config.yaml
num_hidden_layers: 14
hidden_size: 128
num_attention_heads: 4
num_key_value_heads: 4
head_dim: 32
intermediate_size: 320
vocab_size: 2048
hidden_act: "swiglu"
norm: "rmsnorm"
norm_place: "pre"
norm_eps: 1e-05
positions: "rope"
rope_theta: 8230.0
rope_fraction: 1.0
qk_norm: false
attn_scale: 0.177
bias: "none"
tie_word_embeddings: false
parallel_block: false
init: "uniform"
init_std_qkv: 0.0186
init_std_o: 0.0
init_std_up: 0.0186
init_std_down: 0.0
optimizer: "adam_atan2"
learning_rate: 0.00121
beta1: 0.95
beta2: 0.99
weight_decay: 0.074
lr_head: 0.00962
max_grad_norm: 1.0
warmup_steps: 554
schedule: "wsd"
decay_fraction: 0.869
decay_shape: "pow"
final_lr_fraction: 0.05
batch_tokens: [8192, 16384, 24576]
max_seq_len: 1024
doc_mask: true
train_tokens: 182700000
max_steps: 11885
dataset: "wikipedia_en"
Each number is 500 + 50 x the weight over its row's rms, rounded and kept within 0 to 999. Layers, rows and columns count from 0. Numbers have three digits each. The size before them is the row's rms in percent of the matrix's.

# layer 7 MLP up, 320x128, rms 0.114, rows 285-319, columns 64-127
092:545516405417512418545512453570578527405497525572599507603436500469518514507496528488472356546546507573443451491590499454485486571442508416508507566454551573485403524440572435424502469566509479
091:500396495496481440541447477538481550526540479447522545500564490362467420451463462523523409462479587449491503479492543463464502473439502502539501564526556384488362544500462467543487531546504526
098:599452558466522537413487525512441552513534475475489419485482495511583496498446451320443530516369464573416468456456542477494435418505509501486423458521474474496502509495494462559439482489437469
099:459520530552484491480418417419445539485447379492528526512377526453402523563410520594407533474466523440566518418489527475484552415431464512473505470545527465492480453450565529542449474495458505
104:415432540463514572538450426505537438475449422466500549563523493487525469531570559525517463420470525569486507495524568430515494542399452473502506537503475487509561484450474457460493519458480514
103:485564497542479483502485512504551434567504555422478438442498594528451516434542494426574496473519552454490441536525432613537457559465484535483561585572461538505499420436525615445656472562512501
100:475511515509511524424409491471519513526486595514480510524558303539489461430412546546475477493509518481440493544491580455549506430429451527535447583584608464526550467543475515533447435506415562
093:612565490551511473514459495507528462483463612519513471558518450494482539411494521478514510528516405531445491527417565460488440446527494431582462555510530519405478509517437486554515501474456507
101:462463466586493558540474593517515536454504440443472509501538541497479506549492521556444524516524463524511474593463554584491587550462619541504561525494518441471415490497482540553524478479475447
105:477520521424464508482559470509476572573560448427401518469521471439486499549556481557509609443536421522571511465502493429506455575535444574400504520496458460632480569499436474474518538532480510
104:572492535477525404480417643511357618508503596457516524540466509442478474463498468504455582388514466442540614533520498495458449461450522479567504469478515473586593472532440561471572520489501503
103:422436430465566477476443452449438465534508428502503509507498524511500503458513547557511565507473589478468494456459517473561438505385440515495460478521573461503430391389451497565540533519542510
106:497486410462537506488556483565563451401505561453501424636553594513516506458517492470523528486457482538526440545553543519475534461537525502542496520511501537458476493438318574503479533524369549
099:484587478516510520462632472566480464471550474519519416563461539561503399415543606479449488530498507484479481526454495503442536545572491462607533426479453506574465553543504362521588439469526502
106:575524516414484556566515553483479406407551452538532482495544526530556467525536521527443498463500460414571487455524469546526543519442464516444486471473512560524589540520504505517501589473561534
098:486492539490439543395511481419515523567517414459422514438440598466519472551525544559450605604469429548481517550459500535569530487475560505492563436576508404440458470558558602489605433561457478
092:396366485486598491502485466517496507570461518537427459560481469434485461483507386547536516489431502554516459534594516472458459480515485495486520503448527465447466557532532403525524476545461511
104:369404515480392484543553496485645513471567504536479544531559553507513501471467556564506484483607602546503537492465456572505522562447603503548498385499502562507486416449499484453446512399437429
104:482488473517496553373486516495504441499500559548481540474462510470459496500591494528442541522505471483515509465477350544487495443501575469544644441480517559427566492550459484489604435468460467
103:449472537568556420492521539521468475487496469423513571534387549517484534530571477507497521318386441516451572509460463537513508455517412546583523391428532513454448452467593575524530434523468480
098:487537483520509549454520481523367552460501517528465487515529391513532560475489520494511555560495443620562475510498530420446489595483468624482546510478498475499530432529503467421483401545468602
103:464550559439555542469479393552504522498573487539601528392558559471463554551604486523412496569612514513468485527532541509505445526477446536432463529577510519581490454388631500544543506546573421
097:482487492417541523569507532489482498520488404525487492500410527500520548514501477578515465461552493573410452508543496541342537548542523509501520513522351529500490522499551537578520521541549517
097:596497476465559504471453481512525479495531518491457552482473498484486548514496525480528451525517546428420513536519496514539502468438600472506554528466511630517549522468407493392495520549484497
099:452525522463477517464578520492518465458496507457497617479526516432495435472494539445476575470450450552478577456494510578567507495549511438547532496471495541435548440486552577451560413454619460
108:543506543480500474555462546538477450527516440458473483493574419465636555511405448435472513451535491554565459497559428456459406438469488554477489570609526397546517442503593473495445539498550462
100:490474483564473518398494540452506482473624533610579536543468459481554446456509514476433433441558553536460517492534528513567474522457526501420565442488603401547536523522476416563480468546514504
106:555510449453445511536532468516473520453531537547524490388543502475465461478560423512577505451487547392458481606501446523459419413495447501442509584511426504465501500514520534510498459474494527
099:500475560495505436497432408512633449450429555496520505487494470409543495544573485525662437499449440477577479535458538467529445516539433551511538527465505489491462536520545458584446440471585443
108:612545569508530513571365557436447535529509464523506484599553464395526527449512462499472534543475526487547504561465568343578466531479585537510467577555508427545504440528487463537435532482422487
096:496522522466508539560598453515538463500467485493463486447512558419503521468572451507478553444481447511524520531595468520437420577438386513521482604423456432466412376580465494486543544497510441
096:464535595559418534482514468476591518495515426596482516504473504544588470485583541581529465542536596483539496513560611449493526427386420511531596599569531442565504444497558513403478438543521473
098:491419536496490433538598513493532454491595475512514496445440481516389477472588530565516460442492502497441485449483441537511423576607578469503645398505513477529474516486565568419534558552452537
097:422512539541549481519503535495450508437532528535492466517478449486494552472563479636545490484495595435535549526459509510470520543652501464462464491482454523527521473516485525476563411546457502
106:455458524531539487530495520536487440514601496587491486509494397494564502499576567572362423510491431442446491485509522459477497547484594499471506450530540541533488578440390462516481491457547508
# layer 7 MLP down (transposed), 320x128, rms 0.111, rows 285-319, columns 64-127
090:475462522470473536585492485521548610448491513540467517517478566501608452512530493468552460454476496581401505480574530421559475426495460486497521457472515489469515522498480470519516531510500488
091:442391538536509473561438547494466421552491550575417455443483454380440538451605547471534464522527530509492498347508497518569503506508488561513417563606522450574500542418516454518487526495400499
097:511619494511510482592541464451544517514560563496476554532522534499536493460601552713553468514589529430458478477506504516518524514462554492554452610491505525506486565558479442547510516471583574
100:601556437443485564506517453495485530537583483594538493548532526502456538511473441571587376456552543551516477499567552591491505405538515448508460428445481540551542462432457532518568459442453513
107:457438473459614577551573537581517580522425510543510474416491454526561551534502591478484585503489471512499473523511497446504470510513428459513538509528492335552554494414541491506420523442531538
105:449565458535602500487615502491607566435483518467570504518510466537488494527494473480515462486484510506513525593544506467459473515464535471564438426532614448515571470582508533500479512482479449
103:499512491531483545525498448438560498443518548496519446448517436553524505575513444530448476485494465498515492555487471479430497571512490505435459487579612552477494458464407528559414502518535542
097:525547564529472582387548536495452586579519422558525509561527430509466533443484566562485538449500508502472574506537457596482533543510448477471546602480514433482477543437515518433497481478504543
095:577522555510483544464551481561544529593501498531504571470597523489465490494548510458451530483491490487459544440513509531440486538460513521540612470541463525512502418478407567420417506512551452
106:617497427505497539545525418555564416499476492551578465516553483582571484621492467453545482565414486580589495449492395466521429492478470431499491518573459484527558556480442539513366417522428484
097:471501471539538545537478516490451549620504609426476516576446482492555402502536493496489434419464511463510451497514560563436522474457502431521495478575511528560512459405478451558572573532441538
105:455544556523512511393551585512563518428546570556490458566500572500573496535470476403466529448452448502431502463569498530409484516589432455520513512486453485486576603597483440513520424542460491
106:479530445531485433573580511478563402424456527489534414547465586463470545573448490426553505520466489408509487512476582525487470498459442459540583505481471543531533514507446503486441542464539461
100:499505361538469504527481549442499489582452545446555485551380589539340565490508394430488602450574474516497491475471558585530510510496542497527523500516467560585489564437562534443447506529515542
102:533520489491463490556460482447409407490578496481543523533499515484432519431429440479484584439441573413477439495391479451502477481427481450549574525493498471560541538486434542503520491392431460
099:580531463518434443607488464544468577538460519519513486471522506514518499547422472531464517429456544433548512355611541476422585430489509410474511448469541551544590526509461507456451533437533452
095:500447589487456482482435470491515478564515617583467552478474464444499521477585508558559494490479515432475637513561474466436497530516532453536496560436519488521508537503482445474503494500584489
104:477468415506528431501508547496421446454486431560596416454490375520456443467505476560457515530518404498433526501466582524477414468569530464389485449364472422486436536410513446508494409480515435
107:545524413515509507602544478521557565452430419458597482541501503502452458507541515553504483451550540476562509468507555484556480519514431515455455491474442544534465483434487472532514559538560497
104:512444563526541410531608467500508436525431445454484544579375482426581480494467439460505483475493521464505454544457566446485573428472484458527490447527531464532517458509489497468498502487449573
097:535521453581466466504445554452462511629516483398543467413456561510555452453527548462512458499502538511542521544459484451483494472521484444514422523485523540494535491498473514536524452566499411
103:514411485449501509531584503444531439504486467525583524620468437577435497557455471517487493476488488571443536523502476532497407562471493528473535505466476456530493515575488540431374545503521491
089:483460541494436587535512503501522439422494461497518441498523472551555521497445430462471545432413537478463500468528476521518483464491523476476477544451475559481440467501457484461485543464472450
100:528481470502448545471394490459475498458540524543561518532531544415501459495480425448442499456553504464521551512434493438542590517571531631492553505591502515380517461604538432559598484516494469
104:446452475486570555481434491437527485468549473477497562492401599485485471436504504485475483471501481562566411469489451512484463480485531487471489607432537538541488470448491481580401518484579471
108:496385427475536520500516488427519501483473497588497486473451549530412504521532420541529499516584532525408495380499582503521534535484484486464506410425379544493535559438447481456598512433498485
100:439492545493517491463545597535488488409510508490530489438455588460527435479447495481453610489527572489513525495471489477586497542465517434526590497482512529422542479479429522547551544496521520
104:482443486507495466482465500549442563473485448529469523513416455493500540524411520536501463412427476597487512426514461500517503458474475490465485451510541494500516515535478524439355477455500577
102:490489468471433485534514482507504499491581411584488462583431527554443533573531611506524438473591538687470467566540518488499474477519514465439482439526457494462516556483492426438436452485450507
106:573462578523418513519549518486501552517425468625426504512530496388558426517572433559468548488475517470580565428530505466548567490449509436429530532512504545560465536530604485529550514556439469
097:499541485528481506509515515489599467503525468541405544460544545482495561510544426596455517497503543518503522482466489452544437550428535399416599570449475474403429445475426486475473495489504438
102:416465601427466490563533473564526442517491496645441437549538416482516530516443575586506473484526528520456465547476553517526512476527423563484539481481479457460534599489449429494496512458504459
098:433501484495449503592491511507541496426525517406517473464518538491592527546532462548501611531542501497511514489502473472445520487603535483547595551425611525409531500508541461554420443510558460
091:449494460452449451522503460398440497466445434496464470567523564472603468548442544529519444467500567501570475564422447473524450516512503533497501464564447516464497587534506483507511469538560558
107:438470548440524492504462549534498544484508424455564501459408536532438548523523545501517628458443544413476528532561551529588498596467477452507469423453504496429464459483561458483529567445557524
# layer 7 MLP gate, 320x128, rms 0.12, rows 286-319, columns 64-127
091:545533562500498577512420475485535437495456484539510484531466479544564562553464472457456601398483428524535489523510502491405408492443493467407478470449475460472581583579474512522555518387464528
094:537514413542537547549515555435451477501543485549538505540514481507467475611442555511510565566381471511510576634433528533517474559558467561504495552472491479536588584496462604439494474439538451
098:505454562566556469578560531477471471525443493531488413608533550427535438472484530547481549571418565533410537528512456464444439494485514468522456474514506574510454504550452522447396510443536549
099:457565435452518501524528429333528505500484476537499559524527481403481472550594564421463531484519462390508500470558559416499437480457415497465446498498478493477486583586462427487441540525417499
098:491525553436417521440468516544514583439606664507511562518463565518375479578480523453482524496528425466389505510480501490440492489557494547471590481426463533460473568529494539560520560519472502
098:344468441535483506525504432516507592480512484469603489480531527490499466443565488417484467522466491544585546480536586556529493403545531553523500440453407483572547587467531474478513501455507529
101:482532535454429455549457542553554611488558589481579497504610475477508575519559431495562426469478423524494453583506445512451449444485510463532442539472539444494578482456521523575509391560573487
104:530507439454538556401574468533450447524497533558509571520498498503545504456512448496527513568456525455538430377529534465561486411551358526528399558524472543529502560561563488512487514422550488
102:394512486430536452547504545390570576462480466467557556416543580528459519413537508560508543471509413457483501430551549548506516495510467533526462503356483508463566529508494462482534556426554546
103:507443569505504540521509419459576484506489455480621483442486497515508410520440528467475457519426487523425450373435487425542504529541518553477523438517470538405491520412438465480439440479477520
106:398588570493399438496510545495495508500499529480491514456407472452539349546510462563495424506561423532569454422393499394393498518517422523500494531549520441553513552539515428438508398493466555
103:546619451479591503539419463387587444427484561509456465498415625498460512499455493466645490510483537504515438535491446529527522478520595433442514403431470556448523501488498539581447561494517505
095:539525496525552585440501390540565511534463449545543504516542504489596449421558576472408449514495490567420391518546440490380477467540461478567501604496546472528546547552425586488564470470436507
101:537546459534429430481543481399503517523437547531555460519529469449477596499427452504559500522443526545471520538473550509512501357525528409597503527470522496421455490467417583510503443461466480
098:570536515522532491483526443595488515537542546518518458414457501475611509409489489541482514460485471516437482462494473407489482491477502544391540453484482479551457514481526498490433511468502524
091:501448474561547562601481539491459512565510544476525450558551388480498472543479518462580499498479502519472446457489502555483470564506533533554573524495490528477451577598447461583563447467457530
107:523503410472490539498510458509406465550501428491580423553525456472475463473484431521463509582474486522439536479379467463505513561557543551481450417521527401510354583374457544545672549486449498
100:397542418485531473489484445428537395406471431458546417597474516468521498482483492526510542524535507569546478445465462489489442378567453538384500505511443471613572489524500414556551539501511509
099:499516540531479528577534432505568506458497530532506495520538560502505444465375482511517517552486512470484495489376429545441485435373509424379431522517534448472517511493419492529540568394416447
103:494540549477451574475512452522450541433514516607501499629550442518476514525498400549507631559501441527445416510559530532508520560534510546515591535500516554515542465442495635460496479504473531
106:586484460435481581566419522408542590509506465532523515467517416473472478539485502495461507484526471514464506391490493484575491475572560405484585523533584547409507580466497492433479443454488469
095:506475502567457532439530453497538563514449601482597479559581477549521474505455505456456515533403569408531557494505423428600508422465533544522541526459551577486531495449438516446459512486458480
101:514487588530563456465452501477368509460456469492559470423595535429586518505547566557444581525583523445520451426472471588481472495535485472549446457488501554419513438404519531510507546573559508
098:603440461487486554424495464519508547594441497543474543404570403457517521494480418464493481489540439464440473526455424527525554426573494473444490563547428551502458434463450565474514513505461564
103:572624524520455528426423536443458471487483550474478488464435486449538454416588415532493505480402395522493464469516451417515513502482475531561518556459517451490547546412524555555466418452533520
099:469465528462466562501562431506501553377490546477529601519535560516479577523521461446552516514505465503527445429514480499481461535530585539416369524560443458463438433512519489501523594489543559
105:567554481449489588483533534479415591429479456447527558428536485463598469445521488469561544483473567473488549560513564492494496460538396531500514593477453507535501527538520508553587503468510481
102:486421478488394462514512463476464532514486508489557517406445469501554433489502438542498536487503533439415493423540474415479504522497437475599553480525505531590418538478513502430479614427573529
107:480456497529517513511463531511520431530584538474539533461449487598587485505362473456587452467531494479392511390541464524535545485582484580568470509529390594408560576469472479516513466534651496
101:556488479564475547566494552347581478493526495457574509451507500445500568528591572506502523384651478435539446454519440536505530554431461507527461543416489454383478402523412469556565538444518466
101:477529495506508497482488459454411492524488442434502512434417507477490530484467464377425518484473581469482500526548516504645485489424417410460530613503431515519589440481502563468498565447592560
099:437457478443512451510495543440610441509522557482488474377467448585492535457519538531512480502374552442459492440541487538427492603469459470506499434564490542483500559442470662434568460411422481
093:585581441425441521524529436495567486525516420541499465474524466501554458514457460418557534472414381489414454460579543476555564478435492471570529506517598489440523501506524476535369615401532490
104:528466536572502463528492455519568541519488504439508535497537436462501499538482528441449396607478491448498534418406447612503423522536526565507507542516511466521550549422404558545548539431503493